From a checkpoint of a small transformer trained on Wikipedia: 2 heads of 64, biases on query, key and value.
Each number is 128 + 24 x the weight over its row's rms, rounded and kept within 0 to 255. Layers, rows and columns count from 0. Numbers have three digits each. The size before them is the row's rms in percent of the matrix's.

# gate: layer 2 MLP gate, 320x128, rms 0.109, rows 246-319, columns 96-127
# up: layer 2 MLP up, 320x128, rms 0.104, rows 246-319, columns 96-127
# down: layer 2 MLP down (transposed), 320x128, rms 0.099, rows 246-319, columns 96-127
gate246 109:142126114070097133121127162151074149117120171130141159110113134103114164128088136114120146117118
up246 096:107110119182128140131119153129112125151143163131110143141138109124131107120194133125100152145132
down246 094:128150123095153118113144110136114145125148133136129087146098126145130156153054103134123103140146
gate247 090:118165171084152120159137122135146104124151113154125099126102152117108082130146109168145132104126
up247 094:129097150105113114113123138099105117153151142127177131133142123120146137142157106099112113156097
down247 094:122145109089130135090078113108138139150129120110146109106101119111110125100100104115153113099105
gate248 101:137129098136136140138145129113141161159150195102130133133131148156148144144111121157118125141175
up248 099:082136177122115087126160114163136122143146116127108140177132100105088093118133137114145099144095
down248 097:111134087133133119127106139124171085133091175111166133135127147139126123169128129193161163123053
gate249 086:101108125126134155103093166121133106160159152156133123136102158120159095142114130144080151176140
up249 089:121123112109101136139135109135146151129128128157133101136104158157084169122104118149144128112163
down249 088:145130112135082115143132172084138141111130125096102123122140180110157125128149113118099153150108
gate250 091:105113138079131153139127152128130109145139095145044109093104086106113125138145131112138114160117
up250 091:156108117156174168131167115132149136151150128146106137111129150149137134151093099123154123148157
down250 093:117118164137127114120089172126098123144138110103110140126112170159100103127141108129129089115115
gate251 106:113136172116132068108166127115105145159128138081149066129086063118154112123151116131095096135105
up251 108:107097131103129138090134155170156131139121161146146185101162124143140128134095147137087135106143
down251 107:106067133150138092103120136073153123154142107131128115115142152164112117111120123142141166106149
gate252 098:156114134089105152144124184170129123139148123090105061131119136148152132111143110151137128126099
up252 103:117157094126120119118140118132125127132119116106100128104145155117143171069127136129088126080154
down252 101:120108108128105138208130138200113143152151163120136139142137141134076134138156148117132146149114
gate253 087:124140139061149108127114090139093114102111135139168102131133144135133113112126136138136126095139
up253 091:122170127136146149113098130115143115138136121175165085152107132093085146117117148119109158142140
down253 093:150151117142128113183119134193125113150117138105113134155151151136144086108164134141166132114084
gate254 098:100131159090107108115131130084101119089117137110131133170119140176112129084191143136089148159096
up254 099:121114167128136187098126140130168093104175117183132118124103127118157103110144145158160120129143
down254 095:122101171141123148131130166152165105107182156117131097127095134074128103131144121116145127101168
gate255 105:173162101119142121106105152136146147090111148116121111119134151139105148156143141164168121115093
up255 102:104170080144100176158129112124151125154107104107094113121139146127127166114169169112107139118152
down255 103:085111136117154123157158135174133099172136067106104102122160109123140150177144110111089165132124
gate256 103:119121114123103145089126110103110124110146157135162120161121101124112108103122116143126167125162
up256 101:103113170089136126141165102105119092139162152134147096125142102111135114134139151136147110196131
down256 101:175193141126102131133121134204122135150136153139124116115154133085144112130131126153142148136125
gate257 100:122142099122155163120171114115118137119106125104125105156124130144110135095111143149100218158109
up257 098:132126082126122123152109113135123131091132140120099108124113155131118110129150090137122152112138
down257 099:135103087138105109099166113137166147085114095155159153152125111169065182098085124170123125129093
gate258 112:151131149143115134085139080144111156162131145129145140108116162160094140127096110125152095096137
up258 105:108143122112176135140146140122126102129126120164075151126114112171125145166105114142141121110136
down258 105:159074107114126131172128161179140096109181130131130097151123139138168089114109120145164142151130
gate259 102:131109149129083126116132119096100147110117133123165144094091147161080127109128138137117165170124
up259 103:151153105117164144111146148153142121103120137148111117126139121138123128160122095130122083112133
down259 104:171099145135122116102124109121105155135079133113161155100096133102131138122129155074141156156124
gate260 091:126127113150128112135112149118081153114141173122099150138124110096160108117141140125131095111140
up260 092:115159155118100136109140143145184070144147119148096119066154166125109137122113124145075116121132
down260 093:122198132131111161154163109150165128109083160121149125124167165100147151177137130125148147158090
gate261 105:126153117140130136105083138156098111115127131117105181122050141118161115133103131084123079134146
up261 101:118173117146177148174130134156136138112110167168142143122156114122181123143144133134167140092154
down261 103:104138156126117127110132131088159139145116148143160094134193116162126060097173123109138164134105
gate262 100:176143086145120128158136110130136121149114173083113154138149100129132181103088186106098133154176
up262 103:087100195078135130108106143101154138170113082153168091107136113118156130130145132108141149131092
down262 102:103128174125138137117147094084095157119156147127147084077126144156159098148118130113130117141199
gate263 089:129111172156119155104121144109173155132141163142104116120140089131170128134083168118154150157148
up263 086:137134106137070149102108143103133138100135103152181135161107109153133145162126166176178105131122
down263 090:138113113148137129151157102099169103138137119149097097119122151156141149140111127107151116146109
gate264 095:134105138195150141093134092109118156133122125147146106137111116164165059090112125112172106117149
up264 096:091183104086119126142089141108140104123158150122087140103156184098136134106127124124105147128154
down264 099:109129131097117094191134151177108107140111148142118125138103145111173141123105160143136144142091
gate265 093:153111151112109102154162137148134095124109086136117150139144114124156154112093172136127060128157
up265 093:144150096155096113109098150087116124111095120128084157092071129144101162156148127129096131133071
down265 094:103163168104132071117138113152127101090111141156076137136135126125147099140098162141119134139167
gate266 109:117113134110152146111125124101125086136161152136125119132111151128158132080136113136094125110173
up266 107:106144172170141117121179114122103150145095125123126139142109107118130120143101112099181117112082
down266 110:118161101152138146098154123122146134153166166149113111136081117092110086149149150106128111106115
gate267 091:125159071087110145142154118121138131193141162121096119173113111137165089114131139173131122116149
up267 095:134148139182166164106082140099122115159102104099139117135124142137132122130145128097095109123100
down267 091:132143147148122141061097106139144138148136159145140098126128173126119128103095108117089124122130
gate268 103:123121146124143115101131141151112141066103101112108150142079149123106110160117123140150149130137
up268 107:083114113119128159096079140130132148142138122155148127164099132155132127144117096133131107135147
down268 105:148103084115124129125135156199153113186144172110121136129104150115092160121117130164131162092131
gate269 093:114086141105140106120150156102125128118134109117099123138113075148128079150154134133166082096114
up269 097:142101165131138111092122127136137092076093152126177097135110128076097098169131090122104123091091
down269 097:111126131137175129159111132131159118118123069159143114124127124135117107166162117148107140120096
gate270 099:158150115164113139122107136170129098165121128109134128143115154135145131109128158080105133095092
up270 093:154098128115097122136125141102117129166103124113117109156103170121138094102133134080119128111174
down270 094:157099115139124155093075154123123126168144066119131144153123110123093122144136111080158104118106
gate271 104:107106167129105116128154113111169118153144149173128125103138111106149134122093148090144134146107
up271 102:124095116126103176136130117144091125103122158115142102107138133124136121115158110175095183131147
down271 107:128159136107104140157136139166144112112134076104144097152126135115117163128134107124129141102151
gate272 100:115130107132127191128102087140135131104097119142106141106142122103147123130161116098175102112135
up272 099:102106103127103096160141114107143104121135133075114168155121153128138119138120170098114101109121
down272 102:121157127135123097135102096090155137121131121141121172162151140138104133073142154118122116145143
gate273 092:124085170116146123118174136131101146093140118132134140115110095113159090125119075108147133089139
up273 092:159062155178180102111136113106135136095119110124130156187122129145121109108127123119114134111124
down273 093:115109116119147115149162168217127146080123135121128146094132121141141133087104159077126092094113
gate274 097:111130176104146110091132098099132110144153158136157087135087126127094113141106135117150086163153
up274 101:144104095102129137124111191118111133137153129127084176124138117141132100101155170108107131115142
down274 103:110170198094136119132123086100112114103159191143108094135069134134140117141117120092165122181107
gate275 106:126123126133116073123116118164130142141109129053094107125135094153088115156062148128120101115140
up275 102:115103114100119126112148136084113100131120114139158130125135121128172126137179115158124145115100
down275 098:143142174175117133107090137130174139120145187129181125083143147179093112125129120129102118126136
gate276 091:103095159143121144108136117137136153118112151118112124127170131181180083150108136144101166108117
up276 098:122142118091117128117127151112123107147144131096136127131110159119120115124085080119137127108125
down276 099:127133143124130127100165149063121108159111145168142137130125104109137143103139113086140156129125
gate277 095:164131100139121170169109129097107144146171132117049151131116110128118129145111115120155072164142
up277 104:134139107117114138179115118100121154138126125125112150126148150138133137181126104146126097111126
down277 096:147130124122133130176145112144161115136103122159145121109153143190133142118100134189126123124111
gate278 097:114154113135138126109121125114112097150098146109165142137149091146139123132095151171123136165149
up278 098:141145128146103091123147127117125081098128158136131139153092100132121143119146122146132078099106
down278 099:089162087104155138116116117139130107117114135134117111093145146144101114125133154153104161124128
gate279 104:118151138123078101104106125119122164139123106128145125091132135092131127126129157122137128105193
up279 104:179081112144114105169064146128160137136138152130135118150127150100138098146149141139105140131123
down279 104:120128106120189161145152137118140080120124098136129124197136134170128137137077127163138112168119
gate280 091:130133136155129108103142151134129136119096077159133133105123207117121136116160152134126165100128
up280 094:168116129073135091139087153141170136156121116138092089120089105097153135162118119075133120159142
down280 091:121148110197137173156138126117132121103140171114104145099088127119113123145181120190090142101130
gate281 096:161141102157167119162179080123079096124133166158113145126116121107145153133116151101156080129075
up281 105:110133129120121172170086131172128139149103107175158128095161152130163126122117111151094162128130
down281 105:092102100151157159161105142149137145134142058093145136135164132137105116111117152125105156142131
gate282 101:106105116142158124145105119167141144138117112129147141112102128150116110173127057093146149149113
up282 103:139171132106121121099122103111093103134132136106130112126129148144116114146101160104107112107123
down282 103:134139120144115111148119132173134128156146119195118161081125127154110146086138074151178134159093
gate283 114:129121101106141145114118119131147127145130103143112172145092158122138125118118107112159145108144
up283 112:166115140156146128163121091158155142083084122118127119095101126138124159139114094109113127131105
down283 106:127131131120093149124138154135119157134131150125133113115116109106159160139129126137146161159101
gate284 088:130116127122115143129103150134100119150162128113133128122094074119123099128138135143115141122182
up284 090:109124112100103140136151134130094130127110118115158140149125112164100061111121129123135134172166
down284 091:106146089119125143117096120163125107120104146116137134154094103150111119084132128132156112148122
gate285 102:114114141159130119131134093139121149110099127128135101143112140114129099124151125124148176146084
up285 102:119158127162185104104124120124117102143133148142121138182122073126109132094126146106109108126108
down285 103:098115131144104137109147171141144126156080141127118121137109112078127146154123093118132145105089
gate286 103:118146101152100172112061127143114113115193164158123146108077128117149128150141151083142154153121
up286 098:113091158150121077117132120107160140119096129146149134132137160116089163101111157140079133107101
down286 100:122129128167157171162107147153124115099142174103118127097147141129138154151136149138136132129116
gate287 098:119149117134159124123140162138095179095114108160121112119050153121103108140123150165128129124121
up287 097:115121172170132117147102142140100142134154114175150180122133091131093092136108115142129122132138
down287 099:134123101100149135118120088094163117124133119121141111111124157097141110152122112168121120116201
gate288 107:148135162111141141118171152131130139145157156154093125127110115130118104145130160176133146167123
up288 107:130128168094083110104135116118125108091144101159112141131134111138094121137156120146173099143106
down288 109:134144170132115152150161097171129144104116127121118150132148135120124139146122166134184133171121
gate289 105:058131145122142148109122096128114107132132123148113141111114154113154142157122123148138106108169
up289 096:121096141115135170097123134112112109135125137115105124128086113130138148075121150100137124130128
down289 096:095143171108100125148107135119156167088134106150128078104152148133159063141134141152109142088178
gate290 095:117163127160114162142111115104109090153176149160102118156147144114133119126118145140102101107158
up290 096:127118109120127138131129122131144121147147135129133119143133138100120119142112138124129120161146
down290 099:105109123145117111162122162178139114095134182127160145106088116126122105114140125138136129146169
gate291 103:122147141140089132123145124140128152142120159135112088163124114158162079106205107113124104101100
up291 098:106095122100103125135128107137135131117110117162179118100156138143150113153158104091115167154132
down291 103:121114126139135119112164106086093095149153105159152125086098124123151118173128097106136084145134
gate292 088:151133111131089107121129080122147151077135178114148108130098142112119130151177145073136187129165
up292 089:145119164103168118127155114154129126087162193103143138114158064130106133128109123131110117150154
down292 091:099113176121115135111144145113133130112162203086144125101134103121090149118140142110134114129134
gate293 099:121130144113134157107127114152101097085095098084143166122137121108148126130119106131166127151112
up293 098:150142152110124119147147168182127117124119129162101130115106126178140134144109095103117114093106
down293 097:122139117160161119187132153180103142155128164116118102092120133127142125135129158128097099124129
gate294 098:107148132119130170122117138112113082146131136116098129149101107103152102115118109105125123136139
up294 097:109102176084117151123152161123158084113142085123130098135136115142129127121129110119133093136168
down294 098:108132135112113166138140154127122128145116145156105105117112106104121103101127166124127111136127
gate295 099:095103132117127128144173079131118211117114106184125134140104150139151127119129102122137114079151
up295 096:130097145145154112136173096124108196128106106190144159151114124117144122137139112141110093105130
down295 096:113127140153098100171123146122134117098153061134140121163170130173165150123113096102113122116125
gate296 099:088149137100124124096135128108138115124157124132105144129079100109156147113169144089110112062096
up296 106:093133146151084125082139099096119124117161136130153157174152116139151123132115142097156127139106
down296 102:156092093111098131097130121126054155131133106128133147103133161102148145159131095120119120118149
gate297 106:127164163126118149114159180126130110194143092154099071174093128097129149112127167061105101140128
up297 098:104107160109198127138132165123126109121103124182112125156123153114133155140136108104145126151122
down297 101:119137141151152128129135126094105104116131110124112146170162139161087157143153077128100099140126
gate298 100:145135163106138176124158135106110150147136144147141148120119087129122154132157128092122153147158
up298 099:137141126126136133116151131154137165069146129154151151129128095129089100158135106164103142128142
down298 101:126123115123163142122153122108110108129098071116095132115125111149132144138117112128133135137092
gate299 101:110109168097114139111136165116150137104132127175116123110103141132121088128118096098160155125099
up299 102:086141111105098130110127102158133113150141147184155155122171132171124143098078110151100114128175
down299 103:124139110118134129145129183072141050103146082146165177126112113153125173092117109133125099146136
gate300 098:143141103119142177112115136139135128101142135136125132139116104134144136141141120137123094134113
up300 100:102127130159099124138153095069202136129156156152126151180133097114130122116089135128137098130146
down300 102:124131123110132156099154148058136136117132119158141181172107125122126107141113120126133103127124
gate301 108:125129113086168134091108117074101177131108140130133121129096130095095145165121127113130116117110
up301 098:127099092208108156118115137096105106173146115132137089102129119142160104083130140188063154151156
down301 104:137125129172136192182151105122123143165123183123144133160115092152113095134144151118083096128179
gate302 088:102133113128171112138153096167095140125099101128138137128142093115093111151145118093150137123142
up302 089:108126106127100124138139114133158121150160112119142081115161107130123106123170118108088158130079
down302 093:135119114135122139160114134197171121145144151145161112161113133142124181107097142165129115082127
gate303 104:128081148165109092151140098180147093093125124139140162156125144105211114101160131122146133139139
up303 102:069107164142113094151147097132135142114130129143149114125147092155116163137123111122130120124149
down303 104:110138126149155142152131151160122156132111137120124172113122138160107158120105133104165105120141
gate304 094:143136101119121124093093125130160102127156113114169151170129129154138119106224102112095104119093
up304 093:161143171130139128082123140155121152131160121118132120144148130153160117103145128080138111110123
down304 090:157122133132141091127093178202176144139180097131174146153133145179087105164136090142089124163103
gate305 106:091137141084136187144110103125167162126176142116141103136089197142124131121123092118158130104113
up305 108:150087175149105087130136102135145131119111130156148104106111087144122124147155094125136136140127
down305 107:122087133149130161158162137115142160126128099131080124107124120099151132142105105076186148140106
gate306 098:118158122123127163108117108098131108186120167144141103159159113135169153107111171107116145125127
up306 095:121156153150167130096116146145106144094158122110142136094132148139123111167144156142147183131136
down306 098:080136159135114109125149115157152130139133106097138125100122114142111101117147093126128168124130
gate307 094:167125134137156181134158131123151094119119135149120144142115098135094115084126134142155115082118
up307 092:139146110117154118148155119131150110145136135141135125119133129120178118116120070158129134122099
down307 094:113115123117146062126144134156111135155105200133123134094104152122136135139162097157136118137146
gate308 106:151172098134148131134144110155109086143131153118126137132128088087124154113119133075164107123067
up308 105:107133100129154135154093137131130133123134116147106082099093160143155143124156117130149141098064
down308 106:135070128131136112169145141149127134101155118131129101117144131146106124136122118135119156136160
gate309 104:093135165143122180105134142137150137112125097150153169111091126123127142140126076118166135163137
up309 101:078179142120124110135148089138175131126117120114166097124145089105156139108106187128141109122118
down309 101:122090123140118099158156129124125142099119125141146105084129138154103103125153105103121159129133
gate310 098:169134167128120122112136101123098118104140140118100110155105064116148110111156084157091106129114
up310 102:124151119132091132093094107104121135152137157143099119116136079139098146116130161104104159131148
down310 099:154109097112127125099096112103103115105097101130098137132143104166127160136115081121123155106131
gate311 095:142160148135132144116151162129142109165116109167101129119108125098108108124114149105141138106127
up311 097:160095103098145183110128146144167116139161110121097168123144142077150122135196120090185110095085
down311 093:144139120142181143142116158152116103111138087106117122121113134089139139191109131135135158118150
gate312 092:104117121161140166141175116107147121144111147142138155127119115182140110117134137085058130139166
up312 093:148127142160145160185152108078102128117115118159089192134130150128149122140152151140138154088132
down312 092:162101087129112158175104125173129118146112130123096144118173130137124166113156128134118129099097
gate313 103:075129114112105110132133110115144168126143155174143157083137115113154101115130181130141109109140
up313 101:134131061137146179133114156100142155149097155139144151135113165106143106132153151145144112170133
down313 100:157136106135067136094122140125107115138115133086090105179105116143138119131126153149092146101096
gate314 088:096039134096124134111142129116134128141107121148087140120121169135134099164153188085146160131152
up314 086:149118113102110196142152135135166144147100115136085137123135165126161136165162123115150174148151
down314 085:136081076142193140136136121130089111110171099135160128129159127114126133131119101164124126116169
gate315 105:127180127150137152141085157154155152145130171105125133144092147123154110124086115137108110145094
up315 103:133129102113139118130102150099119152153138144169111140081167126146118131098117132147125114169136
down315 101:127100092130190174132096146166122078162138121124128142179110153160134141132118134106122121161135
gate316 096:121165127078156173093128157144081105137184113115104194124114131157112162089151117079132123104166
up316 097:156123078100153108140152117101119110084167120125146108137097108147116114131115124154137107117126
down316 099:139096134096142143197133112127102143109113118047163092123090118131115128139122159154130134135158
gate317 107:100131173154108135097137121104141103159130155149092105136105126103084119130098133144125076110123
up317 100:127151107089171141145133151150117118114119118113121137127154155116138125119122110127171124148154
down317 099:099137118136139146119143106166081147178121105111118146119142143140141166114136124124113140134118
gate318 096:159153099105133072155151147110137129131127144118127115101127134102151116137118088137159111113166
up318 095:142114099108131119158113140144085142058149113132103119110123133117132113141115129115125116119128
down318 098:153132176128128127179087102125180140169140157101129156165145159144104092098136125131142119119107
gate319 099:150116128116159137094144079097136128109138129120173170115112121150124124099115140133125157143124
up319 095:109120116122126122119093140134091125122152126154088062137179072126138130102164125166118168116140
down319 096:143154077165112108121154100150143102151127156125107134115081114106095143127125130164072129135161